Each number is 500 + 40 x the weight over its row's rms, rounded and kept within 0 to 999. Layers, rows and columns count from 0. Numbers have three digits each. The size before them is the row's rms in percent of the matrix's.

# layer 4 attention query, 256x256, rms 0.0946, rows 149-255, columns 192-255
097:491503474495509564467500515500397454512560424497512537529432527494567470468501548506504420498482567481466495559518525561519508566485423535457518594527471546490491509496440482444537486504475554
098:504448471498528559476451547503473505496542475484487531498504539526542470411519541503499440496489519547480494506486533537471452539493440546480455560485475588518469446540451493448546505531509577
094:540519494508484570460504526457465473526542441440579533535468511520545478528510494464555418548560577515516552519444513587492450562440478529451490565595538523507468484498511474503500536482514523
086:502441448494515546523504530486426452516496477521497534523486523554533454426469546497532456415473547514468482536482487540477492550486481550514499554542453549495545458503402501463539471535511559
106:479536472435456530473503562481482507493540486466542498500493488518501492491499574495593435530521558543528537522463569566458480552488443516533474562534536571505481499485519511464473617499474458
100:508493507533549436538481485522545525468459545581413502504528517472441496468499445503445578481486432507492433487548429431548533432564520447480503447458482479497534491497471512529495396493496534
089:487466466466508554476507523484398446527534436502511535532460531532524436481530554518543407476506553494487467562488514536487468538476460545501511584522477599506507472502437540443523466506499581
128:498474509489526455531463542483456526493453519547462505486554491539432504495463492514501585439481470539595427484531389473591573456525509474534519447512485452491540532456487470490527483529471455
110:484551508482500489397481576526533492475490488493477478463514479482479526476470608517547462534483520513554513512482566517484483547485468579519474534499526560509479465530533474514482574497458480
088:492535563539516472520477484477559570499448517500514458524482480502494546562455480469476558479533483495567496464508442495507619491502504444491528420492488410515509547477524483523467539485477401
106:506478513531493431495482480504559515431518519577458472471562482497414530475483482514457556495486445462534490444513447424481514466558554482494532437442494464557509497526520505546483505524531468
104:500511499520491437541505484545540489491519531503448522518525500500427505480500459520473584487512401496482485426562424439532514477524539425490514457464478457518497531476476518529529482494487498
086:533499465527524557476485534491478448536543435502450555481485504544544448424504546465544452484516517476434497516488510513483432518469452595444484577503472571526518455466406526441548478521506556
105:468486521482512505553514462532516552480528540497468489516529522463435503503528424549439594453507430508477472486564448414513561464561528401513525436528473416469532541489539491528530474507508481
083:508436493493547551518430578529494441492579501513474550504525511539514428415483537483512443537541527508437463540507539499485478508513481526519461549473507568485485446490371530446544494493549540
100:503492487472483500542525476490530636456481489522495532468528526463462475569522498523514540527497446530518497421525513444504564483535463470458515445506503425524477538515555462487513511473494439
119:542494528546513503543492421482523461509477497497471522529448513469463518535514445490469559507517480476479475481564409514530555481479520426461556470510536401443496538478476494546480433471499525
084:488481477487507465511456591569540502489545470518490536487561553565484448442584546518575474483506554521511468511488528494514488540510431570523470502465483570522523460549495547451513495495524484
106:515514460471506506468484533535502468491510448490493504453498541528521463491528593512575421552525563518510505517465556559495452518399486556497460588498528565557471467492490541475516546489454506
096:508536491480530533458517523462461462495526455493543558460467496465545477517494544532489451582543568512456510573514532571480430506481422553472530567526489545513506463453466519473506472473496584
084:511490487402496546499524447434477506533459531458527497567433475525509524573473474502461510490484474525560468441539433488515587508508549433506561476541526408458453565471512489546507541520477452
102:482492462501570512467512560548467424538539485501495517475484545544516426432508546504525418508512558480470488559479566539514446529462488534512491574518517610472524461504451517450514477481511554
094:544542539519525481497508539474516617512405510486508439482468467540615513465448539452540536481466463509557518493430506522498581492460448541446438489486478500504487471508500500483548525525494455
102:519489498462520483480479523575549523483507493511461441450570510524468487474526547520501457539486514510504516488465616536441419496480541559571482521476500596538506450548550565521483528499460492
086:518476456455534559582547530513518503487540476535571552484542507533542462452524584485524521506584495580485487499491526446485530532482480484420520530518456525532495387462467535520503565449473490
097:465516435469482481426545518516451462476512485504530520461505540468531434517589498523529466529533520488504508566473546563473418496434458563501485613489532629575483456490497527453525526523510561
077:489534511479496551454504438420451501510483549446494478564436439482537580536508496474488546492439495520514535488471428476498515487513459433425556489570531407485457587491485426512534500515501487
093:507453464453517565528489564473426496541574505415509534497505504542536447437528586499520472484498541524503465584482514505526502500541423491485499562602465526487524472432451484440564495553561536
087:534485515502520476510471498492506572502438517442482501552494491529483512491418573441525524453394501481513452486480448509558538513475547510513434527516547414503479518548510479530433564545494436
105:482499546489414483496452409534502492500502511468487519496499494469442530592484421543463505493473476484422481467537459542520575486504576491527581444473499447506441580543534472514488462490481503
094:499499489509549455483521534578557504512507556501448446541626526495473463483538497459482544501551493494479518577458591485444471482500562514572460559460520617514541434559503490512467522501461543
104:465480473475414489450480539532431416534511483511537521498538515502443492472503463537562442550516567566543481513449539573496444573440488573560527523533494598567512514546469547503501503488486532
091:467460451458491482521509482504468506417438509460563549468479583501551510533495449500382526405505500449506434447534462456539528458568559422558522534463492482522442495460507513531439578528448467
089:467496483488455531555499473494469508537633452532547503475473486527493468454537455561576456510573515605488534419513489581461536498479409486454546490481463487533472485522397535494565494437533504
100:489517459478526533509508540501479446590552438515520579471503528504521436483534480473524457488536508547429479568534480469525453549495457542483512539537469548454506471463450507438525450495536536
101:417551469489482437474530447567431469494416523509519450496461532401491482585477381543432510510555485488465479526493537567502552511522542401521537529494551495547471525487499518553497525431428513
094:555532455526552545517549522482476498426613490543454480495514466496501455482525535467527521574520519509529519543526473448505490423517424533447496546506507429526482450544487515536494504502519436
093:505520446466509493525501573529523480533520462520532558502588520500507413494552484457526556504581474563490475568479537549510508467527478522504519586442487559474530458422460508430522487492509503
093:543463469495507508501492466457449525463447556499525539489451442476503522529470443518459550480500454471554489493537405462488538523519489434453547507576519397495487552472501454529496480490464475
092:530505493481486555570457557458519419539549462525492507501497510529451473426505499488529505513561476530490504488447502490510535496509477475506501550474464495443536471459424552468537401476561503
106:489493509475514474469523510580422502568517470469547533471459577501531463541532446519502465433535488554470437475556480516514460489478561499601445556495449531567503487453500557485489525472529559
100:487517514576581467517537545526459377505506488471529508527484537540550505458533529463556444564549562485505542525458556530504425514399519568442455463529554537521518479480507492499505490490507483
087:509486477506466451577500409489463526472424486481544485503430460482582548510468518483471521441444474454542501420517451481510561511503519416481463495492516433579481521473508510521517551471419500
099:494492487541483474540510460463449440481475482557505524496432458503510524537442498448466503500462463472500527421567434443530562543485489444459487504563509386460498538447530458540528473494518494
093:531546542550524461452493448522628524533495511524453539538550486513485534536573552450487531485470530444485511541528526467542456520510598556578503566462482574454502510543522448527483407506544583
085:539451492460512575533503570514497492582527512470499543553555506540520426424527473507583450460514469527442510525447497505470398525489432548492480507510489587476526427513476508429538418461559541
080:460459491436481500421501440485410517489426578415490459542476513516427492541533463561481505506501518466516483485497488529486507512539489437512485529569438478530482502524548481494560514534432508
086:544500479502531501493483529484533553490464577517561521473526531526545492560493498440502516416454489434544487451542422374488509497516539492501473504553475431450533516532589449532452527506541469
116:513499562570475445486519466548603598472439569484496428528536483470527547506474538492477540441424487462552519519499516500515519551519541518539470453451493507553472522582537472488452538546484489
100:527517492580514509484440480457551541464465515500422514504501488496410548502517520447530514555519551512537469577487522546528483537532520565485469539482527502483432505573450451462488484534525532
099:511512555449482446421470482538538594539413511550516418473468501501452529503509454542468496506457505474487525490475516508500548498484541420554450554516422528487532487498543497531485481514448529
116:539499521547496435530510542463531511471527549546483426467536488547514529438488552547508457482481525441535555522430534481502466515533453496529484443463506534505572438575494511506460522515492485
086:515511458396487527550490552511474502509518367526441536450501510507489513471514582512475517570536506624524500489576538509491540486485453491500510497472462465548500480459519539519528513525477477
100:485544497628603410469503531530497498567500517584458503481501497503503496455434544446550462480476526473503501539441507528558486527470487535513445504507509590516534460532433514511469539537521497
106:435525460382522560507536552417433497503498442516496506469497481465487503482474485511530518516548539563511468560508551490555550473516415545474500426554494467521525396433510521440503528489441504
110:533475484446435502476489526493487502590547484486420507556526456536523472511505488469540485510442499518500491502489492494471518496485505553582504515504524523533470552585524455543576527529504474
112:523443541574594469574476474548549540459458516489504526564548502494537498500511503400464468524540532456473549550499531525474493509544551580428507449425487506467445490526513459481554425454544463
104:595548518531493521478507464472566492442446454456493534502488481498425566516513497415456535497578497468520542492511495426453439568477534567545506552475490452455458579540525519554526508493534516
100:563508537512510495459552526582518588568488513485535449541540508503463475509539478582455550497420470480528469561486533573538468483454518543547497523485492507546519525552483505492501445509488467
108:520414489433457467536535483561551511471488451485543461484506618501550494532542496510460505464455467496503500457477486452510552489482502461508514556450533482497539539479545553492521460559509470
106:527454559544526420531463522557494529521481542494522509500534492551442451516469506468471446523422477530480517527464519493454503510503482498503483537541484504473475521512476488564553535538539483
099:502522464589521463571523454517517408519439431536506513526423527507540502457520497446514464494547495407446517472473496504510517523438459459373535523434516525466508517514459525498480465406501492
103:509556461481514513486565481455432507479523469491579460451371549526531466542530430537496491490495479413506479432580478510516502462502541463508507528512466436536501498509486550519480548474535436
111:460542515464531563461438561412533536503513564437521511518457441505496477498487435494593488532508488484448503469488503476490482529555463505521455509443465498499512441472514545410524546475506431
106:479501534586489455502472483505516488432490479556453545492512551541518529525582530439459475488467501515472491532492507547533401489469484507451493447530492581439504524465478497496498459535526547
096:538510489566556493534499505460556496488473531475510519496512497484546519466500520364559570442527503439509504507459524422459494528499495564500483518472509501399487513527475463475524502534531486
119:571505514524519412530493492512509545483515486565466534434519520526461489497521568563416470474446533446530460595539511468501423467562457530499604490493447463419573542493507512542457521507502459
103:481412472499494480564517460463479431504490482495517512559502555504559488526558432454514544471493448395506459443517487462536507431485539459453479508432518488474487526500465486442540475474494450
101:463534407557541504499438507535469463472515553479468542499526443508489466477437491509564499480526593486482450575463499478459466521497472527533501469531527533505475532553548509546467510490440506
107:477497412429526456563415488516459473481523536445478513494498478496492498462407547480495472463439561477524454590421517492536579444606487425507531495512520496480519506483504498474486561483485458
090:501498495437502556517467495466521503503541520542479428498471527529513472459524489540549436562557530533470529474436521518430504465472431467490479537563510504483538441528452532546500491433483552
096:446537469526486479482500522494499463470511509497491497473491460529404507470443506513544441590542502536504556477482504573474516590474446562474463482491469536638467481519487538431529524513553522
107:496583552583441519435490447503497543518452436480541492461388471445456557508492407488493472476484530442480482420531532517508518471460536456503468475472461514456442512516507512514472541431529543
113:479501495554531438561502559479431470472533477540510521447489497528547475476462489481489501498515505552503540571412495510506530487504398484360526450528533536515517478476419483473549547486545480
107:544534488513553478500525510481543496508503472524512529558458536543571489525501468433462495537496518547526527507492474560499507519477513545366499484462585491542474518485493443513548495485594473
106:463521459455470428467503530533499496478488480502553553500529475495462497533428454506469464527462488462601472478546472513529566553468479501523520478495474466528483529556492558519492573566430432
106:526428485403488448522494497579514530538483588492437440532575469518473522476491530544475515539388488440501536552558529509447494460515549491556544521507523446486549553524552475539481490534519487
104:481435473591455497474434516483481485494533482557511552477515429481468487516436498467525526552477540507524475470533462505480510482488487574522524467521517470568475497514539473548503539497554539
109:493519473474478496487549506509512523427434500460568556489491524512519518487512511467501544495562541518495514517495438542518456496477489524423418546475500555593485491434499482434558477515455554
101:488428546530465523508514481547494540518490503472517536493513507431470533542536490514500585414472471483467453485569491501494488492519546520528486491483487483447449562497505471476529475540516485
104:461517511553554491473498487439518480533468518531485506476462537516521484527502459416566505481493459480443499488545502434494444456461536568498445522466507559429475501491509515508508492500549561
100:535473503500576468540504555617509549539469494453527492477566494549522529460469534529467487447467491515536527496440514505524506497506553435514433524455416511514504492498446521509504491510461484
104:449450453505448520422565468487485407497473438537581501526508559497535516551491450499477561511540463518460516436513470454574561472393500587536497459535576502505502480540539495525479504494473513
106:499458574434467516496481570555578568496533608498510462494554494472502472487519465563454445583433518603471540546435523578423445466520455493543506498517481525552475515483497514442488476487506543
103:446513482540457455447509484498481572546489549600487473492521447548448483488551539530632523517457482505505535526586411472501435505485462468566476496504513517458481507515508506540462508570430571
098:515466547490436555516495491437454493542505563437456523552448496489476482515520407571501535479457480405495476490498486506471489505578467463478540487524556457438501543495456464485527479439523455
102:495506481435559537500506489559441556540496532502431399499490473513478528452470486550485470473412551433472488514480511525468524524560502441566540527554499473517570457521536474564463471505470533
111:447490500534508464469578566549455373534485440536524555545506493517491471503442514486542481448493523454561542400510483510557515570459501469541472515531490486475481489506491534500494550491555463
106:545490567522513489524527489498460531527438551466515529536460502489562488489456433490429520415451496422457483536466481553463538452532486416463517506516490465416537507447460427543493519403490497
105:546439484470556557548482482519503582487476578493487521519510566507428496535468463527481522469443489433532415526544523505461531464581504523532496552447491425428510521522558431501531512408541437
112:511448437531551453471474465517511569440472494546415506492529449492476481503471544434497554522530483441465513577504486470424526525531482528493486556484506528490503492502525435515521495634545499
091:545454532504523455540522492444481444483528520571525498485468552553502437533549496495486475533442485486487474453512513513461524431475529496477502483474511446497535521450509502529509525465587440
095:534480528490494509509510480500484569550460515486510518547520487500504517525513484540463566396457465486519448537529511489487533531574494516534488453494474447410493539510538425488554485499455446
109:471457468447458507590501589507551500468477517450539549533537542537508442508498493482523473520471505514472461566571486493526476530545461487427503392445510482484474488530562490424531485477458444
109:388480506577521494477498475521484426463480466493499488455492536463533513514494545440510521477561433570412512443459513445481531498457480534471470483509468541526474473487484511438553510575491549
107:503484556581533475493538503537531475448497538510473472540551488511492511522484482493457497524531521604512510588504518540512390553475567634541448467513504566561394494540445526527480505486531555
112:414549502519533443493482529563567570455494553474463482522553513469537487512508504465410443516488497581432504571453518538499497469553437441465497461491480528511499484462481473440491529559455525
111:464518498527506455383524461437491472590511462528427511461415446478500505500479500553474491595479538465464528479554483564549479498496478500421594512518503480546513500465490538540438507502486510
117:506460554461421510522463488426495444463510427461552484459445606485511514530535475533389458486488481489508428428506598501498509486475503539508528443486455489480463493503487594467458511509549479
106:496463525448548487508559472498532495498481489545512468496490540490622476517487537493497566534504470555492495518511468545464487482434510489454478534516518509551532424451531483537474443464479562
106:544492524513556499525529486543576581447442526443489482546533517515548507485580475410446572431476478418475481515511476465471462510509569445480488571409457535524459518484500524481482487603530542
104:498450472389498545551580568417434457494513512447568457489506455511504469459493477560504489479451466474526486546560463422494437508523527525524505490507510475461525528501511501465544557551505433
110:512521518531536434499535465544432532509505398481493466434498499540438507465550620618534463504497534405495555433537467554455468496424460481472520530581446475588546474496481547544525466559497469
109:533602473551507487461478507484541473522491464487536487487435454537488509469519524467506525456502480533529489513485537436545532535480537481486490494492535486442507525469474528461507564522477475
096:523572559539570466476493542555531593543479512495410478529528453497456532466471566520498460521490562595502547513465518539455451604523444486501474562563491542541512496509521492569529453472517559
095:460484467513510462554477495460496399480497486536511531475542517565555492482558596476577444515499504493456533437460475461511442455472454456427512455460486571475561448435493518437494476516489505
105:436473510432451560506457516436479451548483528504533570507484512506494449577429456512549488487517474523495467415534466485503589468456462515531482472506467459486486437477515496508449525401493524